Weights of a small GPT-style language model, trained from scratch on English Wikipedia.
Size: width 256, 2 heads of 128, MLP 704 SwiGLU, 13.8M parameters.
Architecture: no biases in attention or MLP, untied embeddings, capped logits.
Training: a variant of Adam for these matrices, 271M tokens, 4130 steps.
Each number is 128 + 32 x the weight over its row's rms, rounded and kept within 0 to 255. Layers, rows and columns count from 0. Numbers have three digits each. The size before them is the row's rms in percent of the matrix's.

# layer 7 MLP gate, 704x256, rms 0.072, rows 308-344, columns 0-127
103:171128109173129184119143084093113100134159086093121162104170151110093108166137130145117159133129146111107143148155116111102155111082101132146139150185138147161134143174092166058042139106095122138158158136143102108109142119104117107157086167136170147160089137063141132049123111170149103091116169116173092111122104156174119138136125131101142095156088127098123057085148134168141117084141
100:088176083092180094131097122103183132111123144129108093078092095096121132167119095084147136147104141132148131142081152189146145151118117069130098128108141211014163137121110114118112137162150091118149159088160174156072122165158144165092134123135115132108132192096128117099111129124133106102118107195088153087135172169106125094109158117149142094145079120138075114111117142135175153182129
107:122125109115080174142169112147167082050146096083125087106187174141163166105176071144148121142137118146151103166141171136089106096063124128136136144146150119098144167124138178184068171139178182130128083172151179138137131119146099182181157062122175138152149135106125152155104147097145100108135131181123145122077129123072109149150077087183163192114076126084109146120159087112221134110105
104:111149134109132163123076150133105077143148077102097154116217100156166152137103183177093132157132133082125136152123111093095151133094059154079134108146123165085117080123194099172103104146087109122171146135120176055128178105086120132164158050186166144097103124137109161138120137073099138113092127158174133139124127110149146167123118135150139145157116118192156187119166081117108155116086
097:144143159122142130149131134138157120089065109144092123128070129139181162142128144153118127091174092144121116166195170077218102100126163075121133093111096163089138139157146175116153129170126134150140149144155150137135179149154160143131139093094095129047142086110124152151149130186126053085147143123170073140191132138117097089147095146146155115214148130151157099125151076135147190067147
101:125157132127118133117198095124149107124127110102106164095131102163092151182161169100124137143153110071115160190153119133151193143089127122108140201117110143124163158141168120136054136126068104117090138126185147077132123145093125214168115111109095127093154158079056146099101136088122124105135131071117125104159141144182200101086118147047138101157126131122141086110132120163109194084113
100:080086171142114066101086160127152126124127136089084134168079048117132061144124076126101178150123146112145145110173108117114112091118139150109142144130107112123080113130086108093113114140116074141130134137125140158116117132112066076173135143115149099104116211114186174095125141120162136142119112099137123131176121098088153142135162117145118159159076140098140110099106108095112063092126
098:174170168121155139090171160127141143079099097128117111090164129139145107144184119094153140104162115090108116062160102067160105177110227128112181147164095146148123153221112065155168115109115144151149097138148136161112173127091147134155097142118141125120131159142157154081074142113081180181144115170158137147191155158083159117150129035113131135121095152139131077102092140149114094112194
101:112109121128132136176132105096172084150091102107055127112044147142157149106131087114111159094165077205070114142156173150129153160128124108127222086147125120096158160115122146134109106157123192106131160163123094123103182143096169135117153154101155139094118119112076136193155107132152088165128155139156149048085137222067128125116130123158148150071076099090133144134162130109082218122098
097:117171117130148151108160118103111121155138133138122163093106157121144102176176121064122049143103107176106081140085166161139167173069116074159142109099079148179163162132168111122119124112140097115162084160191160081167124114132129084127117113109105090173119125097131119118149098117142104139169134115079226141083185075065126126101174072106170139187091142119179127189212165167122102143164
104:174131147136168098205103168129168052120078109217129103103127139145137118119131073126185136100137129127115095193104167143142138082082122071100185153145154114166153146164128138154152115202102158132151191123162206123170109160156125072140160149160135106143119123129117200145121164117096097191091178191127096134101094170127154103122159160127169134149135149179122139077145160111105095113146
101:121138135107160135089138155201135142108123149091108150100180117185134164128117148105146181138100186113112129116117174133134141120188146179097108120144116127057135156166155148107066114164119139197164118136123166128087094122152148148158060070094179156081155099103120127128174124150099053121203178078145158106142120207131154139069184134155132124161128126106077121149111151081078107091078
101:127147116176128092134072145069149137138087121092100163134118130100126114112183123165151165160150192152160087204087151089115119153082101157119161151088114097083151159215139129141163059114103128118130131154136166103048170120088108091070094123091087111099122144101088086135087107152131100138096101142137171132165068108121105137153096104099135091101158084153101082115082190120173140098167
096:124130169118171131129193054099110147100129148153074125126133145124141078117128162139157161124156168147122139099138137122140166152118110171166171084103131119112132096183140180090120064153064114097153114094134167132099186157145113169145096123139058111180106158085070128136140164162126153204128126076104191169088126165155136110098142149153085086096198159152156140172080086113103093115089
100:129118107159115122120150166144166084108160145129111148128078119092149109130107119128154062120153154142084115050119153106128131198107135098162139116143096119139054153120185119128156058162142113057124164122190142128135076167081140107091050099143150108098163108158201170125112105099151112139201056160106135150144133068108162191156160120072117134107084106092173099182151090207110172126144
092:098128180101152107107087156091144150103135123139157099146143060095168110118177141132150108152123158153111156097136126162135093047157036080144134102162120096086180099142046112090082123167137119084142214133135114111117149101120091071168130132113191202086121168115129112119113103147164091122109050111115145169143131104091134106127073080145137088078141160137103158120101141140097105109192
105:132117131151166127096139139113131081115144141113104120148157084119119138206094152102125101084085130148159165128134162168159121080153145135149164126193151122139130135206125142153132179178163129094142042155163120141097168140141101125064088115153123104102159116138113127112168191122167141105170157161104081140115138174119161113168106104090164121158158111059126102083159056131109113119121
113:171133113193149072151103144140142131159089121065142060135134120128096133098153162148092155116141145178078098155151124077107109133101113113131127141138130157159108181129120157170128120086157142135149080110086163079185176133158119094118092077198113102131108093176130156163144123118174126043116151103163099155121117116077096142119141153107107110155059081153110121122117130086160165125150
102:104137087167138090163065164093158107166121051098151108151126161195139101140108149098124107139077168148118108144133132194154095105115163131127119207103128136102117074126145115129110099078106174149175071135081114141067097102130131180169129144171137125116112167174144139190113149131172174141135156117131150104214106120108090125165119119135059118183083128110149075176164132118082166116122
105:131103105118112161161144155121113065130152087187185146169146136158110094099094102159105151106165134133110171140105124103130142121193129145154083185184141165141181086133154085112144113145133174110215106111154136139144132117145095192106157133160142095146109115118152128149126142121122121169135146132092127184150151108094081138104098107066131175115169123115165151213150149089141089129140
103:187144119147058121065125119153143072146147100080081104115156169090147137183145114128138123163089144098102130141162100118113086113109137144137169137172184076183132129125096111123106113125193106192209167118167126090150165137053191137144092100143047116102140193167134149137137145131138073070090186147130096129171145169080123100125120135142206127126101112167157039141136190098090149048089
096:150116120195212131121105125115158110134088064104086155184182140099143111120070153134160142129078163116085148130108118143134188135120160114123110157159165133110146094127130136105125117130099227184158155089125167101159159154197091137111073112134135118084182144106078167093113086109074108099149158150223110138148117148106167133150107073095138083086100150193165092123093119137102164104158
094:123164086114152162180143113119175164113088108132104114131087152112159110123159109112153149126175120180085126113116165132097061083127193127168114153107164102131114110139148156173108164153170166141187118083115123139125121166111131120131163125112165096080069170061142139159078118101108095164208122179055093141117216133120131158079143238111090124185074156154114119119123168105147111119110
103:115166144147162145120106142111141118107120149148093143056147125073035080161167111121127118100122151078106207145069120139152166163119091165134121125211145096103151143114131141121170132136120144089133129143175136152158109102152075133116122091163081139082091165097165170122130197141081085189144077114086147131136086115077105181093138175120119191174090134082135061140159092061186155123115
100:113135146067079122116140133134172057168111128136183144193129151084117123146162122177091092130132122169136115180099163158071108163079131127112186162091095154114098062111148153135058122139138138130136125088146107051112111142094173124149164104136150124090162133156140216112110145142113123173107093087078092121107169123123128180143170203153163108112126104154141122068194118136077173095122
102:121204106164094152108113165119154127086147123152105124133128136116093145148132169069111130064075128159140077106122183042179135167149100108110072090107054122136137153172144190127115099135145193114117146088131141135181033132127125123135074157111120047145132075149163146176168135148099086113149129145091107102119143156175100164136106139108100113170088092068128076119114123158134127118140
099:100078095125170144112107127129117113204139152086153109129146138164167136102150100163166133124111174201157115147057138130157164136092115158097098148156122153099136068122103152141135132173038145169143155085135151127146138144111116146111133137136146143084081130154070127123158143165112167118108142066171134125106136143131112170136143142185136158098161197165167182157134122132065110179101
103:130135127113110133184119109118111118127184134153128116127106157111121169082117138162123130098146162122073103090132143142141153092143113152032092097143100107103146152138152091138121116152107139126089076125136057123106132133157096105124094140141161142098107043118094154184103141136088112156179133149182096153091149142079161120084121166123096088128061118063180102170183119126120113169082
122:100137099081115147140121164145143110136109146138217085217120122105116142067084182148101140085142124151165080135118140132063126091155156176073121178131147123111147135124163167174099088146103063085138105138076123087115171137099122129121146133159128099065097103167126127113129143126159102147139143137108165100120141106183108149133133140139118130020163143114124178119105095174111128094112
098:180120144105128148165143115111119125190107130112119253140075138181128142135145134088127214171118165113128120109167135140163146098147056111084114143114157130103111089127097104102092121139110193132106072097129126079105102050135166131069126135094098108130129128140175162147131136126130115146094156160137109136176163110107138142131124108104131123147124085167192217088134070132123101108131
097:106137131219114141089169097150114114112134172127201097128123152133109163193175127126114132198100146163109148171158084167078176158100138094127100156175139144148139093115085056134175098135117119176141119116157111165065131130123166191117080113108102145163172123144120140102161048158111159148094124118110123059152123130183125114126194093110133145114160131113173105098184131140165119159111
099:050109079136110116143112179131152155114138118123083117146150159160137144148110166109189090129112146084139115084130165130140083167124083095134106115171186072141153157116126196126124166095151115109168121159146175153128210111167211083120072122140148098133094107127144137119127100111140109045130192119161144114071131161145134190148126169142125125068111151103162180147141121137154124177179
100:094152112137078127124088127074143078094128133151185151137111153144148110138153065096119194136151191144082173083140125090093186139169093126111162077144098159152107140064165121133088108113141106135140084133145160144175142133168145200117180165118145217098120120125156106123144097123122107140123098064085139077146138142113182058158103110104140138121078198079142158134130158153124129121089
102:171115128177135078108123115163124154117118009111124116132144129171078113112114067102161118129068124113065112130128133157147119148152198130187094097110093141089153134171099104031141066155123102144113124144096153159126073158070167118122079088108087108116140174108132175076155155143087130150085170061118106154133169130137151131180132133115108121168151140133158117126130057151141155121167
092:125134181137148132139121118104204102113109085117083134148142129122116192078065135152168129132117141174143164139139168111139168082138147158153070152115139146100119091169142148108127104167119117136181144170109083161057113148048110154110072135050112079108166075113073134102107181143096103120140152165079091120109122137127108124137119078149161173127145171113166170145108131167162067086092
099:142117143101169086128133039084162166158145091160108115102117095132060154152115117144191122164108061137115101120084138104156198128091150119137118139119102150139132118214180102118135108157090158131115129107154146088086119137193146139109092104096255090150210141072120135142106146068178119159120094143122114149130136120142171100119110088135110133107122143126135090141145120100115154106157
103:111109170107116114126165125123212146114119064140131124101098181117110173126111190087161114117068078114129113149172140121163066087090163135099124122118081152104084082124125141136091066148137116144109115115094159085161126159141159105129068162109093098118077107172136163112111088098160128137124100125095112161177068215062085157192122117105134126137150105102148089136143127116078160100147
# layer 7 MLP up, 704x256, rms 0.0678, rows 308-343, columns 0-127
102:181156196084117088188112157099100131135143096144090184149181163159121149139137117134116156147112134104102102132150175170118055137134080169161089082134112121105143170085126089124125094124154109132153121132099130046073135085079128111165120124195079114114097107120159090120142127101164085100166143145132112107148160148128152190125187173096098083136089166130099107059168122096072122128133
098:145190145120174158111082116125209164144120113174138123114087050091173061155165090118160128061175144153141121089096135167141136155127105086149131114123074119111143164096131154130112180106140107160111154132133145116127152109093179097102142045123166128180125082127131131085155142071155121130099098106130101135128096150157112109189081082115195144167147160092091099110147100104161142083107
102:122111099127156166070121144123199098159095066131124090142157133144146108153162100120129164124135134170154141175128109112142101142137132132137119170190131105125124149147156227107075139134138094092172152094118126162132085098089104087153169123101151112139157167129135202110137130147165157088086137145139088155116092121154132156085090139175205133085145134138099122157153156178116077138126
099:175166088180126110122165105108084128087110171192139131069061148120125109131149094124133105142107138174120121155061153137079123141148162043135162124060178105108062103154163133118136125126146141162131099095105124146134030146136116125090097123091167114131145139085156086116193047160115098181079101146040105089110102068065123124102115109134112087106075133111105106150116164176156112118143
100:092145108134123114183174190103137150124097108122119162152068153128092121137128134158110141091107153137155128082111179131126163126149086122036111091095128121161177190139132135188130114119158159103107159168154163058103153139087143110123106204139105190108145104124125045134199118165124150132182093138150212106117140147137148037166123129143091131119153227192107096174121129136175138133117
104:150161193116143135136178149161101144081124132195153111138068060157118142142160123086107122086115148135174094123131125134151173086169065081117144146093139160180144148124122148169133168148112082129154101113076153140139153057135113136088105080026130148155161115108133157084055174140148061129167136114097091143100154095123147096100053143142126161188169170099115146136134235092167117068116
100:138135128153111140075090118081076216141144091114099128142105107118161196153214150140150131122085101123101094139096175107172146142129057158065177200061146173123092114125179110115127086147112149087164145148170158161175114091176092095114146127152097124136061177146130156108159143102131092130150140099173194101155123162076105165199137073118136140137087152101116143172136157059124125140111
097:053098123127094102138122118094101125077106136079114145137161091123125129131118135139093167131158097143129179147123164127145166142139121122093089103194129070116101154127164124142145139104090115110120103165144143083166116162188080196136073129153072121183133140145039071131098111153154078074172148095161120169123099037128134114128150145097130110156147105138178193148165118099071116140155
099:118147087168118176140084117109152136142146120075237116132163147158155086169150072151159121137110099136072067087147110066170088137152122137119155165158165123186144117130119119173127186115131139149076112155106172135163103088116074127105119144079068112135118114112094041173085120181107179197117076093091145160151138113159076127166137067148117149112113088118096086104101146162164132189108
099:129153098139168102095058165199172146121125114108099143121106171214103114121123143110088119088140140106155137094147170147138092171179131100043118143132118095175119138123092168025093124117110128130075125134123129091112075165155159156156129116083141204129086126087133150183128146118139079122187151143115080112192122140177155164151110144101113134112132146074113153148052064190182164121177
098:128151165074151135148144108125140162197135150124112115123107085104121103084150114145137162108124115132155077157134075075141113114083140114189095161073143130057125144121093114161147132139102200116140123165087127164120134118121087080132094129116152154042093109112153185146111133119160113161153127158143124165082145099199173167165181078142099037170107061191152126174097193171153114098147
101:147190077096138083169171116154092114095115128092178075079133112092056151130082137119164156158160161124110147121127138132109158108096097174134126122083136112109072121195154125152130154081100120104167102163083155172112087115137135120073154080127077139131125136124177153098183147109124140097140142153131095130108072135147172103126138170126096050156142154145122100136155150145167091122135
099:135098082101151222104148147040130063084108130134153132109119117143072129094140148185112100108091090163118133139128102147109075134078152114154109079091194127210184091146109126166060132114183157129130133116079214079126138105165083153138114071126108123179190096110136099101149140161165090167139158158143125177121149104073114124135092135143113054196136141138151076088145135101083113113155
100:181170147093130069145045133133146120074152139098072204189133133206167083160171118167199155117155178129147062097147181160153162149195124167104097137107170114070134123168151091132133135153133076146114074127151103142127141130111161147104123128156146110124188161069141123104111150082083160154123114126122065154103151110109170153115031108095097155181143121113131117103135140095175119150137
101:110156149094150156089126153156115154073123068128086118187145101096124129137164093103097153151130110174111100149121101122120142126157184141135184109105115161120121130150100137145117182130147105108163095087112176161099154049140112122082092107131190089145076122101177129094023137188163104104136118167091136143082068131088117128069148111163117130165100079114079099123094189140172074121150
095:189098118191109122208092104166129125171063151163172189115165131161147068110084168086131169163135145191084113102164058114120140120143198127125134107090151059179191143152121099099147168107110090132070111042146190178151154100089158123101117111158132090120136146103102107093168103065163120128148141123104140221111128133054145096103162148126100181138159093105151130156118102103141143143157
100:165153142166074147112102111130171108098133132094111130075124064147154117143115100135191081144234096115117116140099098167110128181122100083093163174105192120124154123153148092186097136154130107228084167110130139157134129109081155148067137140147134106214079103133151184103157117144103113169135053121094176115159106119190096170133131146131076124108074143152099112136109127174127125171085
107:124128067116155135121130101149164170099122090097140139131049136075104152164137202154088111190166116106086150172085167157141144169086136150140120144102149070145110114135125127132102131089144142103133223139177136125153144105131096119186125048142119129134129030098169133153182164165141139094135168086119106099183136133120106164100182131137097112136111103097138073088148161129150180086187
101:136106137123118227140118155216077097112110141171155117118108091084131109117092097152134090148123038173108146180122093162155152141137078109123157080130119127137141178136117102140120111129071119095147141110104123115172132123076147081126120114106123176099163083134087203076056140188078099137139098137150126120171161111079137117104174154071126084130135153134150156151140109142139094167104
097:092157116128144157160130119168123108151157093073118130157131126176127117132147156139173156201155157148121113166154131214169161090057116173180123158109131066094111115118142150159131116106100091096129131112128159102109087147111094119103155114074099115130169151104102172112129071140088163162139174154148113151062116184057087114135134184136075176140127131128130106096141136107112101143075
104:101129162135142106089136086112107138147118086100116134077128128166108128075131217111142169118091139117141154133179104191127137123136138123140069069131159121106118119093087115183121106124158169122108130140075066156175103154125104148082096170101052129151117105117084123133167061130128135110104166080120080114044099111116110074136150172177104136109119161094132087116064132163079113115121
099:077054144097154094095089173107106144143192152094110163207106130099130129126153135155098191132068108052117170152123110163057133187101101159116089094110156136122094112143118111097119145098135144121125122105111187160135099134120095082167124157185101148105170164092128074140139094131083100126129153137148118098166086097118073185113063147146108142099048134117150179139099101131152137117164
094:106201128136112202050175089165119143072174121143133162136037099093175067172121136095121124099087129120141175144050138096092147168119120118116120186139142167170096126106114104186128127042185120190141105129123182092121151097128084100148119186115112062156114120146182114173109149130147112136187090152133124090106137118131135140179107183087117072171143138157116111108115133123148133147087
101:136156097117089122138104141180138164203096113095100144127070129092161104152115120179148095087094120149121124131142117111131102130071117079132097145111090124136116175146156147088111077111152109088115140127166199109193099141135095060122117135147155154128149124096165117143139141082129143176159129114086093065155106177116151150125161184147075139181104077098113135119106178102135121087117
101:160078140127087142123096117092116148042139228116120150098123121114124155155161173135159158050111110120107094057134088069116154104148107197090170133066137140109122130195132137103096136140134126112184139149126085091169118131140115096173080149187158131179134109065122128150126150114099076092126091132119025159103096155063157184104155124108148084157158115108140135150154119120117118111170
095:117146146154136164100217151140097088140169167113174075111110125071121204150136099107088126143149148082136136177128125124114105048113076134155135149122085109155181122149134144132113129101140131144106091140211210155139154115147139072110136205107146147153142114179169159110094127156148136126163127145147116113068156188153141092049103161141104103154142186155111100116131139041167138113105
097:113120166177122118123211116149164134153114101117152172166149115140081125173084178114087166104122119113136185129120132139212114138092098104130092076129142103121114101115160123111149107081080101127173117154112172112083115114076100109131070091074137129149138140093113158082106149180114078160119144106161138103112105042120107121146138119130103092165096203187157111151106100059174129089144
103:134139131122166157135029112103106153108132100138195177102151109069142111175144142075084154110108100104130147080172122098106048111114133086057119117165126121144084111128179067129123113162183091155110112125102129105165137179164081117113095136160124142120144182095089146156120068148111204127093084181148084112128171140082146127133162076067122125178100129122168146165136170123144117155090
109:070113087099104079105176133139141186136121128082118117164142134123113146107140165136153135131062116069140119068175169164111119115126164174055156151075131170142176123152131174107153109114131106118165132179078166107092178163138159127112146097176134086080132106145141110162101131181178139131106185122141172132156094116122124174117152115153126097117129173130180108142124101102178108090142
102:120112103158137135132166108108120162140104136160125082143106193131105120132146157173106120120127100113045071114125108196131142136153104180121126151147125126109164151152104098091120106138120054106178126130162197102101138090123161161080138138167138150133183120064094133150184192127067151191136126170163072096155162131161155103146109095137113255123164175125155164128126096051112122117059
100:132172128155130143109126108109128100159146214106139089180179116100099163130154155192132129167098115156125164076149166134141189130204083112128133203119151063113103141118080067105071131158131133139111114141174117121144158147209112133129081160119094135190159182204077088125163085083166113151147109130109049137048142191180118074121130153067115089083134152076132084138147147190104202142124
100:144124149138145082169112152048096118105053141077186084083079137129154141115087132145093113095179206073076104153113191123153077177138052122158158131126141120127140105114123087131141114109121157146097119160076158115099147149101106133149138113121100149144144115129157100115135169167182048121178156177121098149089141118170089134121197095097093149106089139117100119068170176105118105116136
098:154176143143143079128161107107073192167090159110081097120130190169159137140166055139174129194111155138142177134132151191113160067153105121137182096109116151128126126100123119168107171104082104161162113146139138168102102056119152108066113108124166114115135146126120123133100149128147056139084097125113133112139149106077128119077124128249067084180136116130175164085144158186186119201117
099:158123129111083100125200110133096089116097098049161140121161122055082121128127176088089140137182129187188176147128112166077131178157149124150158135164108138153091074150151173182098133085112109116178111151119182096182130111133161123136219073157130053176111084113136131106166142155123057078203125079084143157107167072112150120114132095129137133108134133165106137134157107147161130099100
093:163106077148164118100155008100100120129134132190124114097119205126119154164130157144158114147176160161094109145093126186172094124123137124108149057153135081151227155154155131129085153125093167140117154119198154158112151101126181104166131137134134127116069124138147176123166093069185089139123130105185156139132141132103144113130136170102156173098079116194184121130137162072088154122142
099:034089092085112127106146177180102099196133149022171165144088156106160123122134119130162092129122141097088139100131072102122075140105114133090081148124072172145121102144088169113103160108134130187141119173145144121136101201115105173131115133107145058129143137173111159116098093120175107129145163094125123127180129079122085116114130109078151117143154127159074082073119152126142104130147
# layer 7 MLP down (transposed), 704x256, rms 0.0666, rows 308-343, columns 0-127
101:160118111161178137143091133112196193196089152162089164115113072094141136118132089099149134093043107136129119161148148182082177143153131099112139069116116072092110153123135116149155126120137143174114073157148138153186121099142121176165145150129146085116080144119127169122140142119146096116124118107125114167231151120117099161127160127159133132134143093154161101165132139145117146109085
099:114094141148112144153149084135110132162086185095128118129110167133095186124127114129086114128161194151082147121067102162110171158141103147190095119171148143113104132121141127111123139204177148138116156146113112123099160118078143114094188111111205159155133048110106155167167129121156129148184090119134094107134129074133160136113108063169172086138184152094137109119219148116196141147106
104:134149046170080141135115086184131128183076146159154180115165138100178152090102145134176099125082110155112114128154151161058146099149185135115113154148088143091162132160130154114167132112105109138125117103139121216048094130119118108154171191156115134159123127088067130102103076137128145135144068110124197081162127058133123163163102066107194122115114100124126139161166107096135163146124
091:165148139124127123149077119094128079129113090160164092165127128145129120131128183107087124105142118135095143179074112158098148137143130184072119138142134114117157167153145146140131194149152158139096166076137079099175118147153070099113073136164073116158048197129198149130163150143091189154115158150128138110119135133096183134133102123142122145156093152108186161103112148108101141132129
099:138111155127166160093138206118116066146162094131151163104143137064116129095155178180111141156121103136130092105134124087109132146179128107107142128051099089114164114134176127108117177129176173094115105124144134105126137162136117084094151163118087132057145120135136129157078173143154153083139116077129066164106103205154138064138129143083143160153138151091078094167138097104174143141142
107:127106129115111122143102109094108151145116115112076126135108118092167124128159044141101105106156092119143073096082081057128077189131120153153154122121130108113108149143108163152126155140151110125144148060178174174155131132147141087127137099089135111165102191116139092175147099177138080159084153125096108161100185109087130110193153113158218094154133161061114102067132104073121113123098
102:180119115137083138135089168171128142108128157132129153128104112091113117108099143145075128124104111103106141072102139137100157150161104118098117156128174109100134099097070110130211201140122143142131123141076107131095165097101107123089115134110178079197147195102141192091143177060205123148159131135132133111122094124094098068113140125099132189100154155138172119146104098130144149202151
098:141135135115119149118122113090156101097098059163105166188161128155111132115169100155173181082167088099120088112121083168144108152134114125154093125163095118109190198073134116200128065126154140140102164080127104150158105141118110199159067130105108149088079102075144117137086140111104162144155126146146103118063139129111152120111173057106125094218121107120068122148142177110141124097127
100:132095154141131156133152170186091152111104104164104126171198145139097166150095174087116093175051135123182063165100095177120098134151129108130092152141123091134138092126134087095144160178120158149124141141105118102149097136128108127180157114151111113173104131107145101187091123151089145078154133152107074169127229128133110104069134172056109096134134136158135131150129070175109099069110
102:104153133142151153155136150128150153116091128151126125098104203062159137134115103068153130104100118132163109136136080058134177091071118087184153087122122162087101085110063121130130115125103149156060155132104125084128095164098166212102136140111111117109122081146069049125117157151124076150124145120110142122152094176126086097117147097080131129143138093080109160088159143140154100139126
100:073139111162192110113129105118079138102187149129162222106143143086111119139073112113134114097131124170175136168065151173110119102073137135098155056162087151137195124186069144132126169117122137130107158083109183180097116128164159157109142169146128144156168133135147101131136169093177119126091041153153130089163083122112136132135158109123137186161108095121145171104119105101172122121101
098:130153132156140132145197099169156141113079170081090134129096148177130150071168134174110099132118120117098176148093113148207081124196099141098153144100151060095167132149138182094094146119152147154190132146156147128120145101123130122142153081103144145101127137091101127118127140152145094132142098115163174129137091100131131148109124132066159098084146151104146125130159102147142156182098
098:112097157064171082111175073097071119107135151100038136072184074133087176131169129165128148093104117112131155084160131144103112142111122069153142166128132189178162129129160080086097100101211103143172147064130128143167117144109128116134129101113084156099084099168140123125127159121157123151136070088133104159176144113121079120145145149115125146069134093097129090145116121054135126107116
101:102107116124176146133121142150071116079097134104094170116132157160138118185106124157164104091118135187113088088088150097151202079169134125116116148131074119075134108187121143129092094104097087174077135105125153116100107139163119165128133118129134145086150126058101133160183120130098070116101099124144082118136087130078140070102120157173171150092123135146130100104122133170173137132155
104:141143131151050134170078093107099154202151119110100126110109154144088132130134101164113154107138138146147142128171084166141161171143155114148133157104167076102177144111065158159165157131103142128150147082152218182122145099112096149147137102159134091131117085145103146095171098125099140148093091128135075135176107144145099154147130131145139106079182191154134148138195096162185136184137
096:097136144089136112089169124152124142122137178192085111131101146152075075199125169154131125060082100146103174100144130097131089151135103169158104182158108113085121171104110135109144115116141110105160109132132125157094129071088119167092089067096173135093141109097109094157097171120158112122107044111162129086130172126115111146102092109116151151157044065130190182142090130144168161111082
099:116074157158129145114144120087050115123135191158103138151110072115110146154098151201121116136102111147134082152153098098156098108148198102135121127171077121125126122119138105099109094152137186163113113122100139114143117068116208103151161105076135104101163105108103137123112080165133076088108129043104117130111128149194107072126119128072117120115101087165151140088198092117097128130080
106:100145151156120159181174181137103158073112121137175104089165173123115146189080122138136129146132115127122097131126116182110169098068140119082136093119106092145178095125131153132096117105171156098113136149116183097168146157132060075134163113120098144105096110137110114145150173133162158112164117150151142175143086116170137131088140122141082125122094065120161111095147231133093155124091
099:150073178085122162127167130175134154094096159121105101122097161120094129116101132113152097103110087172149180114132131095133203112042147056117146136121110194085158176151135104131143134136132163154185152194178153110163127175119107091151074148128146100102090111116100122149102094154131108151133120139116185178167130113143169120147144144068144091101108194111088153130154140147108158120073
099:148113113145148113112077190134099112128122150122203177164173092091093055190140149087121150077113130094100146104114125133153129117126083176169104101103130178128116189134130105123146113159156112115127161142112153098192159136097181150142150131066148147091119140141156166111107082148128163182181165125154132128073212155071133130098154160148117113123164114093114124165100122103172106096150
103:110145132110187147169122133089133089128087118164063069110171116090062152142164087090165150116149107160088135099119134100121125119162127090172104131218136169121129106136160109147098076157119111132116128116075130075143112154078119147189113085152155174105082171134133160121141138118109114184167096165108072124094148096142130134151169193111127129116095127123145123114138097171166118068136
099:125097131103138198134099100153110113098112127082106167162177089138133118127158139104134103178126053129173162101150111132066114118095131151137106163167080131157153113154153109115149064147092088106147188091068145082136140133118071113111086125151176084093167145104064106107101113126100066106133187132155147110109104123154099130084146089116123109153134139105141170130115151128118120138117
092:117083073131138081108102158179124126065109189189066188158145105112197068106200167112158174078122101084148142180195145108126155184114180143211126105182109124154134105192126145080110111129157156136136114100135098119134144136157142181160156115133107129102110126139087101123155192100180184164158165124150105140097104161131126078166159135096139186104174204165099187176079168093167143158115
103:152187120137132156146109132107208163210153102125094181096119116137090106129177167218161123082098172166130195166190170168169100150107123150119070111119119156091136125110073147084163094164139138177112141105150155122133124121107103135123145112141152138121162075140089095115116138103158091153145118168144102134180092128119116176100094155096094144159096056156126138102069183143127159126101
103:135114114044136111136081114089058075111079159137164115142092073127174094116147115122115070094113208140163157132114088108091115169172083120086120118137139125126111092171117166134091163225114125133128162104151098120077143057092104165105175171127084076109147103123124125122124143095091170157129094148112112110142130142130145104157120115158147099141162136136157160073141142150125088165092
098:131116150103061108149129147109071103112119099104078182112130119121167140102142136124148130153101029186094153143116101117106123190104142135086081139099174157120184089104157102083184118129097157141081121090127122160092135164128137127145103104104136091111146131139124162109182124148097097132108120120069132117131119153166138167108138069107179115131125120085104150094127127106186148138136
098:112068124107082198123102076100157111126158107120105172174142186151073104143125191147153103134108139124160109132086138157131201166129086178119151138143135142095090080104129137110123172128108189117119130066071155099147112138122119163156145093129148125162139128126113157153089130139104133205162116138183086170135179178105116157144123099108116156092118123153181118135091125124054094184089
102:108142114115112182140133110182115172112096135152170179185125152108100174136111176080089056112130147129109107164157143147121154116151151100182133070117097170112145183147125119135149132118086130053171153210091078130173149197118123164117148126125135130177133141117147143208114098216129150071089150085130110177100145153126109099161134134143105154166167138116099140143176132113110136150164
100:158156144183129101118134127123145117109126102109084179051127080132118086146105078109145111164127126114089171154080106109161103126116101104141111106124120121150097113109135084133122157167182164143106147079134150160132064054134145129115130134158142149151105124108144142104114115100143124091115106117158104145114158161119123104097125112072176161164138164094178096097155145088088132148139
104:175167126110108139102068123149146107139081095133133169121096183137211127123122115139159087148158086099128144154130151092105173088147121157104149121110150140121192154134135137123090182128099080067095088109089141079112141153137154153141114063170072074068093107162116083151141157106101104060120144112145154166154155113156107151114118163097149151172052079107138136136144185143152106147109
096:095165122128131208152084107168109073125120113103081112129100048138140095103099125108110019111122208180164111147149108131125088077125142142121187103107107200145158125138149114146125084074078174147127101145113164153132131090126106142097145147103158091106136104170108152116111157174144074146129129148113123121117136149135097156130093116107150161167183112181143068125156107133049119102143
102:169183144160121118135145122120085109215120121118099145099135111072112122104098135130104140063091159154112147130029136150121181093207047143188136144157088076103115084198145127109117127121151140120159170197152110151112121131162151096121131141133170062111164177152109091095091153179114118100140140137105168145100115117128078145137177115123123155102114137128206092109148094131142107084168
101:111143133104145137133148161166103178121149100132091187079088118106138170094143172129068108127111112105088077173053150102180066186113111134164108165202094152108105154117144138137150154149130147096114180114092159175150130067182134116138054144106099122128148139112160112157141121145106116101123099111151168116063164147162048099166083186065129143081124114129124093154201064157137124113139
100:142123102148106145120179160200090117139186110100139168096135034145163127132147143175098116077174124083104114111121092118158117115147141139107173086049111088136190102096138133123144113120105165101204079198181173122119107074145193084096127095087072127127151103159123095103184106093144136142110191149100167118069112183151113094109114142103096156110163092137143118096169105158138160167131
092:170140115081158144096149150124138193164099106098136089104154109141145115157136130135132115103162138138107160161052136120093079134082111092096120095149071175158122139100096128090128121132093182150157101141139139114171094163095187116148128120092178147150112107093083197139131070132095061129151161105110147182133133181182100169123095125172152119109160132111120122172140118127118137118155
102:113117155113102115150179122112163134165073110139102124163113066132123122136144144172141081140093112078116123102079120187145129166116125122107190119141170135149142115123131116073168132081134072147096098149118104129152135139162061132116062050156122109105168126135108148108110129143143155112127149137129164101108129110169080070191151077066134110140096158188161097069183153230097101153102